Weights of a small transformer language model: a variant of SOAP for these matrices.
Each number is 200 + 40 x the weight over its row's rms, rounded and kept within 0 to 999. Layers, rows and columns count from 0. The size before them is the row's rms in percent of the matrix's.

# down: layer 5 MLP down (transposed), 896x224, rms 0.146, rows 38-97, columns 112-167
# up: layer 5 MLP up, 896x224, rms 0.143, rows 39-98, columns 112-167
down38,110,205,176,199,221,250,72,199,119,224,206,222,198,221,202,208,258,192,151,157,154,235,239,229,178,127,215,207,157,166,230,218,284,196,228,203,204,194,215,236,221,107,70,187,185,168,125,144,234,190,175,186,269,155,257,170,200
up39,101,207,214,254,218,273,191,183,244,200,153,211,135,256,163,146,160,206,204,192,217,247,235,254,175,206,243,135,185,97,249,173,132,233,294,187,219,247,233,175,206,196,179,178,266,255,278,258,212,202,276,269,145,232,153,213,134
down39,103,180,176,170,210,159,250,195,233,205,159,236,211,148,211,205,202,202,141,214,277,199,228,172,144,203,174,207,208,231,194,193,147,176,185,189,231,199,238,163,226,342,256,216,205,168,164,128,173,143,193,128,170,218,153,211,189
up40,103,198,205,241,215,204,132,191,160,219,212,198,205,215,204,265,182,138,248,187,244,196,241,202,164,173,204,259,204,156,212,187,94,166,185,231,196,247,255,215,140,220,200,221,149,225,221,275,203,255,173,128,177,306,143,159,174
down40,100,233,205,219,233,252,167,200,156,168,174,233,198,223,212,175,286,217,181,169,170,118,212,144,252,269,159,214,250,92,165,204,150,266,266,159,199,209,172,190,166,236,160,230,176,198,139,188,147,112,170,174,221,230,128,216,294
up41,092,140,143,240,222,175,230,187,158,183,193,260,178,152,197,270,248,234,174,192,166,219,90,208,269,137,252,107,252,208,224,175,164,214,232,158,154,234,188,99,223,175,150,175,235,177,200,182,158,220,265,188,169,187,183,212,206
down41,092,205,189,194,196,186,203,148,145,247,229,160,240,211,141,149,180,238,207,140,202,202,160,182,263,221,209,199,243,198,171,151,229,242,246,167,198,234,228,196,219,166,280,203,176,161,212,212,267,190,286,259,251,184,213,207,220
up42,099,247,192,248,175,156,140,173,208,228,258,142,140,237,115,178,192,192,181,168,191,169,175,207,184,208,199,166,145,218,237,178,209,236,233,250,208,195,106,170,197,179,203,177,167,223,199,190,155,207,155,229,182,263,182,258,182
down42,094,236,199,188,228,243,224,207,202,215,208,163,156,200,199,240,184,198,235,231,204,196,229,136,223,90,213,175,125,172,259,172,239,198,203,222,208,249,235,142,123,234,310,274,159,183,237,159,178,202,190,235,221,237,179,218,211
up43,097,197,198,237,110,231,205,180,214,203,163,273,177,203,118,191,144,216,123,205,314,210,180,184,149,187,204,203,147,234,252,225,237,191,137,256,273,214,222,233,203,214,254,134,138,151,194,192,212,135,257,230,132,202,130,218,218
down43,101,177,184,195,238,179,167,248,255,254,173,174,230,190,201,212,163,161,185,227,181,270,227,159,189,210,211,217,169,186,281,198,128,183,138,211,299,224,181,256,220,236,249,156,220,169,221,269,157,222,203,158,163,159,215,227,211
up44,109,247,207,188,209,192,208,210,245,213,168,200,192,213,156,128,241,119,238,184,189,180,212,217,187,220,198,210,198,234,199,199,236,248,269,254,228,125,213,248,259,199,189,148,205,132,194,180,262,154,240,211,162,189,236,294,234
down44,108,256,215,189,105,273,256,225,189,170,238,123,284,183,149,253,228,212,133,184,235,194,170,227,205,246,230,205,203,193,174,221,221,197,226,197,278,119,218,214,142,160,216,274,186,159,240,187,149,173,194,204,196,214,173,252,240
up45,093,172,145,134,170,287,182,222,204,207,274,128,246,223,255,167,254,211,236,182,222,214,144,172,185,270,287,237,169,215,207,211,230,207,177,203,252,218,210,222,246,245,288,149,118,178,201,221,198,143,183,194,172,216,132,243,199
down45,096,160,115,212,144,140,179,154,168,169,166,184,252,168,193,194,215,262,127,240,210,215,240,159,120,190,205,185,202,188,169,224,221,238,273,208,209,236,210,178,223,177,177,223,187,243,206,253,212,149,218,210,205,200,296,162,161
up46,096,262,227,194,273,233,168,179,210,227,196,187,179,236,250,189,218,177,169,187,222,227,164,271,200,207,136,171,215,228,236,260,164,170,203,145,207,202,120,190,212,221,201,289,190,165,153,239,200,237,154,169,144,174,140,139,186
down46,100,176,186,189,215,173,172,220,217,268,211,231,184,218,188,251,219,235,190,253,154,212,217,187,160,228,242,260,219,197,174,117,131,174,144,184,134,196,203,188,159,205,212,154,264,130,193,243,177,155,209,190,144,126,159,238,193
up47,097,160,270,160,217,210,193,136,158,221,235,186,243,240,199,185,204,199,237,146,162,151,165,204,176,183,206,196,162,242,223,195,143,294,206,237,194,206,160,101,114,174,235,181,164,192,144,130,205,208,176,197,201,182,147,187,235
down47,106,192,276,225,218,175,144,152,235,180,195,224,156,225,145,223,193,178,162,204,182,185,190,219,230,169,221,211,204,214,223,190,266,257,230,237,131,193,226,184,181,239,187,214,187,228,238,196,239,199,195,232,196,155,245,208,183
up48,100,214,189,202,222,232,248,211,228,217,197,179,162,241,231,212,212,198,205,182,236,206,198,207,170,168,214,249,214,152,160,218,182,206,139,195,240,186,176,145,183,176,186,228,215,258,160,147,237,254,63,161,155,191,261,213,169
down48,101,270,234,240,173,197,164,190,161,128,115,270,204,118,241,252,188,144,180,232,190,175,165,195,189,266,200,132,193,173,207,328,145,211,209,164,270,276,235,252,160,155,179,281,197,169,228,181,297,186,211,195,196,276,156,226,238
up49,109,172,215,143,151,214,161,196,135,137,149,200,200,204,155,219,192,199,247,211,199,242,223,281,227,70,241,197,226,227,184,220,133,191,184,169,191,214,241,154,182,137,225,164,221,212,242,200,227,230,94,167,254,260,205,249,150
down49,108,223,217,217,222,158,208,127,199,133,221,148,239,271,209,264,122,147,222,209,245,198,222,261,246,255,141,156,244,173,137,203,146,250,210,153,118,202,203,253,273,205,176,185,215,216,235,218,157,275,206,249,207,165,140,213,230
up50,104,137,204,183,214,232,225,183,197,215,215,188,61,170,227,227,180,191,299,206,234,200,154,232,249,197,210,194,252,201,116,132,239,202,144,183,166,182,152,161,164,260,206,180,233,259,168,215,196,166,185,242,235,189,204,205,154
down50,101,137,221,170,186,276,241,190,198,90,133,241,213,180,269,211,179,169,181,265,251,222,188,253,157,206,225,153,188,122,161,241,139,230,198,265,242,224,216,188,237,170,185,151,196,188,227,179,232,125,226,273,166,180,190,215,217
up51,105,123,159,176,184,193,209,159,223,206,258,235,134,176,193,193,140,153,226,178,202,185,213,202,186,200,195,211,207,226,147,223,127,182,204,182,229,192,131,117,175,212,128,231,135,230,201,122,189,126,205,216,183,278,258,211,223
down51,108,284,221,197,192,206,142,239,139,205,188,240,129,210,220,155,152,228,173,139,134,126,118,255,233,205,145,216,259,252,214,154,261,100,226,201,183,185,293,215,203,131,184,192,186,244,175,230,165,194,208,220,181,220,206,181,280
up52,111,159,185,158,202,225,192,183,222,121,165,195,222,229,182,228,207,216,116,157,166,200,230,124,201,179,185,189,218,137,252,149,205,110,124,166,223,192,181,144,172,175,240,230,181,206,183,185,194,191,285,190,143,190,230,207,240
down52,103,198,229,263,241,249,177,218,181,254,235,158,189,172,144,212,199,229,241,208,309,290,265,157,232,147,175,225,206,269,214,215,271,225,188,140,122,180,167,168,142,101,225,164,214,164,248,184,194,243,248,164,202,193,239,215,111
up53,092,176,115,203,288,199,197,238,221,76,164,178,213,170,213,257,225,155,208,202,170,179,216,225,222,241,170,230,206,197,170,181,260,252,258,167,197,239,175,189,223,183,237,220,258,226,165,247,225,151,166,196,208,136,265,154,207
down53,091,192,192,213,232,199,174,136,180,261,266,178,207,168,114,178,159,137,253,162,236,208,162,272,144,158,214,232,197,218,236,169,159,195,161,207,201,212,267,207,239,195,214,125,269,185,254,249,297,131,193,226,217,212,169,226,208
up54,099,130,221,133,206,211,261,201,195,151,227,238,239,219,216,260,265,242,150,194,165,186,193,158,191,101,133,178,159,202,207,200,239,167,154,185,158,183,138,235,259,247,155,198,223,204,241,120,247,197,218,175,209,219,247,258,232
down54,099,215,201,133,227,179,143,171,182,285,164,184,204,115,213,191,186,242,164,267,255,160,151,201,180,243,202,217,225,228,186,196,207,166,282,193,160,240,189,242,202,225,174,195,259,100,232,199,203,186,199,165,197,161,247,108,199
up55,109,235,182,173,232,165,184,148,215,130,164,218,160,204,232,156,262,186,164,195,215,126,183,182,255,209,118,206,222,137,316,196,191,114,180,114,199,189,220,160,178,216,184,264,223,207,179,227,135,211,209,247,122,195,290,141,251
down55,091,156,195,113,178,170,139,94,202,102,178,96,152,203,165,221,236,222,217,214,218,198,213,222,199,227,210,212,139,179,150,211,174,224,172,202,160,308,190,235,164,142,258,173,223,203,152,202,148,175,221,148,214,160,241,166,159
up56,087,129,203,165,207,178,150,221,131,210,194,220,248,173,235,216,215,280,165,176,286,192,134,204,184,233,149,236,287,229,176,169,213,248,179,249,199,223,215,246,186,202,216,205,275,246,183,236,194,238,134,189,166,251,241,174,199
down56,086,123,219,202,227,232,133,265,226,176,210,233,227,127,210,196,205,208,266,238,270,189,202,227,218,232,200,224,247,222,181,168,148,222,165,164,221,237,182,150,173,193,231,202,164,238,159,206,212,163,262,218,226,304,185,206,260
up57,097,288,267,171,212,271,121,185,159,175,182,257,190,161,216,223,241,171,183,184,215,236,217,216,191,215,227,168,241,206,251,175,266,292,162,238,228,219,151,193,100,150,197,174,149,244,136,154,215,137,283,243,172,204,176,205,201
down57,094,217,244,192,260,186,166,151,248,169,225,166,202,176,244,195,116,156,271,190,252,197,130,171,235,178,242,242,207,246,184,125,167,176,209,214,202,138,174,201,222,249,226,159,276,182,256,201,292,255,228,208,255,200,231,118,254
up58,106,127,155,189,272,300,255,233,211,245,226,244,132,217,209,243,210,190,141,151,231,146,212,218,181,202,180,189,217,224,190,205,221,166,225,243,229,222,246,206,219,112,252,244,256,199,273,161,250,209,159,178,205,159,201,200,249
down58,107,174,265,213,196,95,204,190,202,209,168,190,221,175,213,204,220,127,205,212,171,163,258,206,196,234,193,275,199,176,186,216,214,200,223,159,149,144,148,217,167,192,178,156,122,241,230,179,228,197,241,181,168,236,202,233,166
up59,099,189,169,211,264,182,222,211,197,217,229,185,205,264,263,219,161,212,205,199,182,232,217,218,244,195,209,148,244,189,125,168,217,167,255,189,238,141,237,158,219,182,192,195,223,261,175,148,197,190,252,270,262,201,209,199,247
down59,107,228,123,143,226,136,212,233,136,198,249,133,254,208,184,172,192,122,195,199,189,265,238,166,245,170,208,201,150,223,243,217,254,197,207,212,121,264,140,204,175,283,282,281,222,234,166,200,280,207,180,166,135,156,170,176,230
up60,096,179,146,214,188,196,158,202,190,182,186,222,257,115,227,140,202,205,227,220,185,204,221,168,172,267,269,193,208,143,219,242,247,222,198,231,135,256,225,185,216,167,186,201,275,179,261,236,187,185,307,188,186,208,173,158,153
down60,100,232,214,201,208,253,281,151,176,161,278,147,225,194,225,182,222,214,172,198,135,164,191,135,138,316,214,229,245,126,171,189,226,173,239,219,200,189,173,175,113,254,270,150,122,226,185,189,246,215,195,214,175,172,195,157,227
up61,108,264,113,163,207,178,226,204,175,201,187,230,193,197,171,269,283,180,194,234,158,250,205,174,254,177,209,250,262,173,190,194,201,154,168,264,156,143,188,228,201,241,203,142,184,171,185,256,249,228,263,180,177,167,235,267,232
down61,109,140,283,155,190,195,70,191,185,207,199,193,194,189,257,215,231,218,288,209,245,173,201,218,142,175,204,200,140,251,200,193,194,227,236,209,124,237,153,179,206,208,206,234,105,196,198,271,165,214,266,209,229,178,182,186,172
up62,108,174,144,153,180,141,246,218,223,190,190,147,231,220,234,151,222,173,252,200,169,178,255,196,216,226,295,168,182,118,234,200,93,185,142,184,194,223,298,160,243,201,148,302,133,197,194,242,176,223,203,210,226,217,276,227,177
down62,108,189,237,185,164,235,112,251,217,135,224,145,277,160,134,224,189,246,213,233,191,269,192,209,261,174,87,182,246,210,235,258,269,199,175,212,139,164,248,247,123,158,300,186,208,279,167,212,212,155,273,246,168,180,181,141,191
up63,106,229,197,228,285,262,156,165,198,160,237,233,237,215,242,261,257,205,219,213,195,271,185,170,160,208,168,158,244,184,179,167,175,152,188,195,265,162,244,196,179,252,193,212,211,199,216,209,167,244,210,193,184,190,221,222,145
down63,104,205,214,179,220,101,220,253,204,210,250,198,173,256,213,190,210,216,121,284,243,191,215,212,131,192,186,253,132,156,196,168,174,226,167,215,228,189,238,204,285,143,213,190,196,197,181,201,167,189,211,135,224,180,237,219,139
up64,102,197,202,261,163,282,211,168,197,219,176,226,168,206,159,168,189,175,114,180,189,206,253,231,210,262,116,150,209,184,306,195,103,190,226,233,199,172,178,179,217,251,229,185,163,211,225,234,272,152,199,281,127,179,145,213,193
down64,099,148,159,204,201,216,204,280,251,220,174,212,150,243,194,175,241,103,179,185,178,240,203,258,197,221,242,195,239,191,265,186,218,185,166,198,175,206,186,157,204,181,244,230,290,228,161,169,230,228,164,179,241,223,237,273,176
up65,090,163,120,168,211,108,250,248,132,177,165,152,177,129,98,219,251,189,143,138,197,242,177,154,192,146,199,159,211,243,202,186,90,228,171,226,195,196,157,201,161,265,243,174,207,190,240,197,191,199,231,160,229,171,180,242,182
down65,092,154,230,179,156,208,246,189,147,247,252,155,209,149,155,219,182,243,230,250,206,187,245,188,269,249,221,168,132,239,281,292,209,203,171,137,174,204,201,199,123,164,242,272,215,236,229,215,129,242,169,208,207,250,195,165,235
up66,097,228,267,203,196,197,129,131,231,242,234,209,194,184,168,249,196,157,191,232,256,180,158,209,261,71,164,245,175,203,162,192,185,200,198,204,192,186,213,237,250,129,259,232,195,240,256,246,184,217,220,178,247,185,110,219,158
down66,094,280,156,99,215,206,195,277,201,134,264,203,205,240,175,211,246,219,235,259,85,167,193,176,189,240,242,208,185,156,204,204,239,208,207,133,218,195,196,157,230,218,149,234,168,212,160,171,227,268,204,170,102,201,264,214,228
up67,097,175,197,244,218,136,150,183,317,216,140,168,185,281,150,284,203,206,228,155,136,200,232,205,216,171,188,263,155,172,208,182,260,192,174,105,222,197,200,230,159,159,245,191,215,180,206,201,238,158,217,152,208,168,161,258,227
down67,107,252,188,149,224,228,194,230,220,235,186,149,230,193,187,100,130,174,213,221,159,200,187,141,204,217,117,197,204,204,176,189,275,198,141,211,276,208,244,241,184,138,200,157,217,196,217,233,228,202,149,178,227,177,198,214,214
up68,101,207,201,226,95,200,167,180,151,179,196,214,212,195,266,213,171,218,275,207,152,161,175,198,211,129,321,250,192,236,206,127,207,172,245,209,114,232,175,220,289,71,226,199,214,225,190,220,115,238,164,252,216,153,171,177,190
down68,103,306,199,138,282,214,238,166,262,204,185,211,169,262,127,249,202,140,223,114,225,173,188,207,209,198,195,210,193,202,224,152,246,233,193,170,121,228,162,178,182,257,222,205,214,198,129,272,204,131,186,151,209,164,154,205,193
up69,100,192,265,215,220,237,277,257,229,186,96,219,250,174,140,181,249,139,187,138,203,171,196,227,251,258,237,138,192,242,223,181,210,180,201,200,235,131,201,201,257,272,213,232,118,186,122,130,125,94,198,248,224,183,178,179,169
down69,103,96,131,205,237,178,210,162,166,219,180,279,129,199,275,108,169,230,243,230,212,232,179,142,159,328,214,139,204,133,213,139,180,221,259,209,214,221,217,146,220,236,173,144,187,250,253,155,168,211,209,265,203,192,195,194,185
up70,105,248,156,259,191,164,246,213,216,251,236,203,209,170,119,230,202,136,167,271,205,195,261,183,240,245,107,216,207,191,238,186,205,164,230,229,167,239,209,240,126,191,172,195,206,209,208,241,234,199,145,234,230,218,218,286,229
down70,098,153,201,219,172,221,196,132,178,187,223,158,197,240,158,219,165,325,159,192,192,176,181,132,153,110,170,207,178,145,211,163,169,223,160,142,187,196,193,199,235,221,236,214,170,153,194,267,278,237,168,206,244,279,211,201,225
up71,096,112,205,196,254,263,208,249,286,182,211,172,208,264,222,264,168,241,220,170,218,255,182,248,244,206,236,158,234,161,205,227,184,210,115,136,277,211,121,215,245,196,242,290,132,203,141,243,270,153,217,244,197,107,198,197,192
down71,097,173,292,229,152,124,237,213,185,187,197,224,197,194,161,183,213,157,208,244,240,202,184,99,250,134,153,158,206,140,262,158,255,176,152,199,187,237,203,154,157,172,175,231,221,188,192,188,231,212,174,201,223,255,135,196,202
up72,091,252,274,255,215,239,126,235,212,224,194,290,207,246,131,226,241,165,268,225,229,156,241,150,193,175,163,281,197,178,201,87,151,268,199,278,164,262,182,194,245,242,267,227,174,165,122,199,136,195,194,165,213,186,147,244,259
down72,097,222,154,204,228,230,231,189,210,191,200,157,201,248,278,204,193,205,156,119,144,299,184,209,146,199,157,169,173,162,202,234,156,155,244,177,242,204,256,229,155,167,140,238,138,194,167,290,173,176,216,205,191,242,119,200,112
up73,097,158,183,151,191,207,223,311,163,156,139,217,162,119,237,227,244,200,142,136,167,138,242,172,164,196,92,243,220,203,265,169,218,128,207,297,238,213,180,196,189,182,244,160,201,272,142,168,216,250,202,202,147,212,210,166,179
down73,102,295,218,213,249,95,210,207,174,220,194,213,219,226,223,239,180,252,133,157,199,178,185,168,138,184,203,182,169,248,179,206,180,205,191,198,264,171,227,217,190,164,193,200,233,266,178,179,208,204,228,150,216,227,164,208,167
up74,099,256,170,195,211,211,190,179,232,227,223,235,227,214,242,327,172,171,236,275,165,169,198,199,266,222,99,211,210,156,216,182,204,229,195,204,217,219,288,236,145,230,267,176,162,207,135,208,163,234,195,194,192,251,148,203,199
down74,098,139,193,177,196,156,125,208,237,262,180,169,186,119,213,179,200,209,161,238,178,232,184,224,274,227,237,174,159,175,178,179,195,190,122,183,264,166,238,186,200,265,171,147,220,167,232,130,223,131,170,177,239,263,193,256,252
up75,098,190,174,181,175,241,195,158,264,196,221,190,217,95,270,212,220,168,231,225,196,272,137,247,175,260,184,181,224,262,161,227,212,175,188,227,200,195,172,182,162,226,202,208,264,123,248,177,107,202,223,175,201,263,191,171,258
down75,105,188,232,184,279,200,220,221,157,186,210,183,189,183,78,214,252,128,124,212,168,134,199,222,241,164,165,248,181,192,118,215,273,219,187,206,227,139,223,230,223,252,172,256,234,140,203,201,255,184,159,206,234,189,132,122,199
up76,102,222,174,237,173,225,204,192,177,244,220,141,168,124,227,253,246,231,212,201,246,158,167,219,316,240,250,254,152,216,124,120,235,59,191,163,167,231,176,143,236,185,208,113,194,180,235,222,173,209,275,195,182,244,187,289,195
down76,108,230,108,180,177,172,252,249,239,133,294,206,254,98,222,154,140,167,218,161,275,183,140,218,223,131,145,299,307,197,270,237,197,198,269,202,247,135,202,255,183,193,154,195,216,226,148,185,243,126,221,186,137,186,191,124,195
up77,108,156,218,251,184,242,243,142,276,246,251,200,153,197,258,185,258,176,217,237,158,205,198,205,286,168,167,156,260,230,136,166,195,216,215,169,313,212,200,218,167,250,224,166,196,271,152,200,195,167,171,236,154,196,216,142,253
down77,108,156,214,197,160,169,138,213,255,218,188,147,166,187,276,197,143,104,146,113,184,263,61,210,218,170,216,233,252,266,184,184,196,202,117,226,257,159,262,202,237,226,206,230,257,213,154,218,186,182,187,226,251,199,164,262,235
up78,097,187,144,206,176,183,288,177,160,184,281,225,233,134,238,190,232,235,217,275,254,245,185,196,257,233,195,214,223,181,208,142,188,213,192,207,240,193,149,197,158,115,186,265,255,151,123,182,183,253,184,186,182,197,232,158,140
down78,091,161,261,222,228,317,170,187,189,194,189,148,157,248,226,208,210,208,241,198,149,191,160,173,179,176,166,225,152,180,221,241,199,264,188,257,196,226,212,182,185,116,213,132,200,208,228,220,165,192,186,163,219,172,240,193,224
up79,097,203,166,160,171,170,202,168,197,159,236,142,146,281,213,233,170,176,238,130,235,150,236,222,278,151,255,206,248,163,163,133,223,180,236,203,262,133,221,223,154,209,190,208,226,199,123,191,155,228,201,228,178,256,164,192,178
down79,101,237,262,236,267,225,154,240,137,242,168,253,254,180,199,199,185,292,237,225,142,219,234,183,210,153,181,286,236,197,202,136,282,178,156,222,211,194,245,221,258,220,280,193,183,188,204,234,175,195,118,205,132,194,219,192,229
up80,096,200,198,199,195,237,196,168,189,124,179,188,135,182,247,225,225,152,222,240,207,240,250,222,195,147,157,203,161,195,219,178,237,210,224,229,223,174,215,223,269,287,226,154,255,196,219,207,257,226,138,259,245,208,221,239,170
down80,091,165,176,225,223,217,215,164,188,211,250,210,244,277,223,217,246,134,199,207,216,225,168,151,213,265,132,218,271,236,294,150,189,176,165,169,209,273,239,175,165,172,191,210,208,157,163,166,203,192,163,47,171,224,194,266,199
up81,111,154,156,182,205,222,242,187,244,181,182,159,239,180,208,113,219,179,178,209,179,153,231,259,220,264,177,161,231,209,100,135,157,196,230,186,91,214,189,225,238,178,234,289,189,209,142,140,210,174,181,178,223,91,218,183,222
down81,108,231,270,149,233,280,220,116,192,184,237,267,144,144,214,182,203,219,182,167,253,194,190,194,226,299,197,217,229,253,171,245,217,138,214,228,271,240,260,164,94,230,184,203,292,230,194,210,184,276,246,206,256,192,163,253,148
up82,095,191,205,197,175,230,156,219,218,204,208,199,212,190,171,212,163,168,251,232,233,245,227,312,201,200,192,210,215,220,216,170,196,156,210,238,189,169,248,185,239,253,179,253,196,215,168,268,229,176,267,164,221,194,230,284,211
down82,103,196,218,252,203,209,256,217,194,262,135,237,221,217,151,136,219,234,267,240,126,169,182,129,209,218,241,134,225,234,239,240,217,181,208,205,210,222,119,204,188,167,137,250,207,187,222,138,132,222,205,199,222,238,217,214,236
up83,094,143,206,207,229,141,198,196,167,210,222,156,244,221,243,188,191,240,210,219,222,187,184,254,205,155,215,163,177,135,122,192,212,127,179,268,201,239,182,261,256,219,187,165,242,209,192,204,252,155,176,219,172,229,159,162,266
down83,098,198,230,250,210,203,252,214,194,233,248,253,197,178,223,191,239,148,178,236,229,281,200,251,222,214,297,237,223,167,166,177,209,185,181,194,176,155,198,191,176,114,223,187,161,185,186,208,268,194,271,134,204,248,271,243,102
up84,096,144,184,267,202,222,199,230,257,169,148,176,216,142,219,264,158,230,219,225,186,256,201,233,157,178,167,209,187,195,203,131,161,200,303,249,246,160,170,247,191,248,184,192,199,213,202,208,245,176,209,174,142,226,304,201,217
down84,094,234,221,150,201,309,155,265,230,221,161,169,117,195,208,152,156,148,210,184,231,123,224,186,198,243,168,237,216,125,166,175,279,181,256,221,263,185,221,215,211,125,231,227,214,209,236,252,167,192,242,225,162,135,264,275,228
up85,103,235,236,180,220,227,202,224,243,267,158,277,171,233,227,182,200,181,186,194,223,168,234,253,131,223,291,173,130,163,223,193,191,198,123,271,242,205,229,208,203,181,233,200,199,161,200,100,180,183,218,211,217,221,203,191,230
down85,100,223,213,193,287,203,131,166,303,203,273,178,140,179,206,215,208,168,150,212,222,183,264,153,132,197,256,176,242,225,305,270,210,284,193,229,181,238,179,180,144,216,191,196,202,201,165,232,222,213,211,191,212,228,224,137,161
up86,108,285,192,287,292,198,194,173,197,208,164,177,221,170,228,160,269,241,210,251,162,221,218,178,204,197,155,247,236,129,132,112,182,136,157,157,212,237,263,219,193,215,244,244,239,234,170,132,259,217,213,168,202,156,229,167,209
down86,103,87,215,207,99,203,167,180,183,179,184,301,163,224,137,264,262,220,182,208,271,177,174,169,246,179,172,139,161,264,216,190,139,214,223,271,238,231,158,204,237,238,180,94,242,207,177,125,161,208,254,235,211,230,202,105,171
up87,097,181,229,220,221,161,214,186,229,217,241,204,177,188,220,170,134,180,158,152,153,212,213,244,203,245,185,179,162,209,164,138,167,214,242,228,182,159,232,190,238,154,224,322,152,306,217,103,263,197,182,165,176,176,179,198,190
down87,088,213,231,206,183,159,239,219,210,203,153,187,163,134,152,190,212,159,191,218,222,300,228,187,158,244,139,189,220,108,186,160,239,248,184,139,190,238,143,183,143,268,164,164,227,229,218,146,214,242,193,257,250,195,220,186,187
up88,093,272,173,148,218,216,196,172,213,200,245,236,166,150,227,205,198,152,205,183,182,146,234,229,142,157,280,236,153,191,166,202,205,147,228,191,192,171,186,222,222,181,268,194,119,204,169,127,234,268,168,204,204,249,202,199,167
down88,092,207,218,190,170,84,174,193,181,219,187,207,145,231,208,131,229,185,187,219,174,201,194,114,121,298,252,225,256,209,173,266,153,138,160,155,296,204,197,218,201,167,200,228,189,251,204,153,176,168,239,269,160,121,205,292,176
up89,094,228,181,179,184,223,232,161,193,161,191,206,190,191,277,152,229,204,193,260,230,199,211,276,213,211,196,241,214,128,216,145,193,157,154,101,228,138,171,205,195,231,217,239,211,250,279,127,185,207,165,288,188,187,222,157,235
down89,094,221,234,122,201,126,157,184,269,204,147,153,217,135,198,204,258,249,169,228,205,195,176,198,259,220,176,168,194,203,161,216,205,193,186,191,180,185,212,244,237,168,210,154,263,241,111,160,211,173,220,275,232,96,241,189,180
up90,095,177,175,171,159,150,252,178,195,187,213,221,167,226,208,255,229,230,176,129,151,226,206,233,175,203,186,169,186,207,218,177,252,245,195,242,163,166,219,300,206,259,168,159,181,178,185,249,221,251,225,202,233,271,311,190,218
down90,094,217,225,226,154,245,197,157,209,179,270,172,193,218,163,276,179,187,217,235,165,209,197,197,198,209,177,136,130,222,256,232,145,134,160,120,183,190,159,138,248,205,177,192,213,218,181,206,200,198,237,128,216,184,170,240,250
up91,102,203,229,147,225,145,252,239,160,172,170,254,177,165,209,188,152,172,146,207,152,238,165,212,272,233,253,263,180,192,195,129,202,261,193,226,199,171,227,230,201,216,184,226,185,272,246,177,269,136,278,150,136,218,213,242,101
down91,086,259,230,182,210,175,191,213,233,241,195,205,162,153,209,188,242,104,207,239,213,185,169,237,197,226,234,139,122,247,225,200,226,166,121,187,212,204,163,262,182,222,176,173,222,232,152,179,163,201,234,200,189,198,166,225,258
up92,100,200,284,226,200,207,168,196,140,190,250,215,201,210,220,223,286,154,201,180,199,262,180,185,242,152,245,168,220,227,262,154,216,225,110,263,162,190,231,194,156,176,130,108,168,200,241,194,255,227,150,164,224,225,169,218,170
down92,113,201,205,211,204,178,223,188,174,214,244,219,242,220,204,160,256,243,199,126,204,218,183,263,216,159,220,195,242,194,197,236,239,236,145,252,241,173,167,186,221,166,159,209,175,251,169,204,220,165,175,251,206,187,184,219,215
up93,103,201,213,202,266,175,147,170,204,170,217,165,194,219,113,198,164,184,144,200,211,156,331,210,196,120,226,261,162,254,227,149,203,250,157,276,216,223,197,205,180,190,134,197,159,247,276,204,234,243,133,256,195,172,209,205,191
down93,102,199,218,270,192,182,154,238,183,180,214,266,171,114,197,240,198,214,218,202,140,201,152,189,152,270,174,261,179,145,164,193,139,173,217,189,187,242,163,239,169,178,209,219,238,125,183,178,197,272,139,237,203,258,311,168,183
up94,106,182,185,145,203,205,158,233,223,222,176,162,261,184,187,161,164,235,162,118,256,197,251,187,248,248,225,228,193,268,213,135,178,162,157,175,199,194,224,186,195,212,212,251,207,152,224,260,253,156,183,174,125,283,222,191,124
down94,098,201,200,185,181,244,143,193,153,190,169,130,212,260,243,208,179,197,263,265,180,166,204,237,188,144,240,176,224,161,218,209,176,188,260,212,146,141,158,267,254,189,226,125,162,203,193,244,230,167,102,161,154,227,234,264,161
up95,096,184,207,169,221,173,177,220,208,194,255,249,158,164,181,196,177,137,246,168,183,234,239,182,266,148,169,188,240,239,201,235,164,251,190,216,162,215,191,230,178,241,133,198,183,184,186,229,208,265,171,193,170,175,139,204,161
down95,093,226,235,238,163,209,209,149,232,338,156,255,216,177,181,281,223,227,216,209,165,188,227,189,290,177,179,174,177,233,160,211,183,215,156,191,205,239,170,163,217,136,177,167,190,221,155,245,147,177,183,203,234,226,222,202,137
up96,099,249,221,172,195,234,173,214,237,203,192,216,185,244,202,263,258,121,167,196,208,195,254,134,201,298,209,172,237,207,195,89,166,180,199,276,208,168,245,228,257,164,244,204,248,181,160,215,244,146,194,210,200,286,226,134,215
down96,100,178,228,206,170,175,205,182,241,201,233,183,213,233,226,189,160,166,259,248,207,239,280,198,219,169,238,192,197,177,179,230,237,156,157,276,255,188,218,183,194,213,165,198,261,272,140,162,235,190,176,155,150,212,212,197,287
up97,093,265,197,179,188,152,244,142,220,167,130,108,194,211,188,182,180,211,194,174,253,196,201,196,128,203,164,175,173,204,285,247,223,209,228,154,172,191,277,239,208,175,259,159,194,155,203,105,215,155,252,159,210,272,178,221,205
down97,098,217,181,267,222,256,223,248,219,190,178,192,205,209,174,237,167,294,216,196,184,235,190,176,223,171,175,187,144,133,192,150,188,236,198,213,223,196,172,257,195,241,164,270,183,263,156,261,144,205,150,157,207,188,180,213,292
up98,096,201,134,192,269,192,236,167,172,209,190,126,198,255,129,223,164,244,239,180,191,164,174,151,147,197,209,198,183,193,212,196,134,129,192,172,228,181,161,204,158,187,221,229,108,117,193,227,270,289,238,187,152,228,194,256,178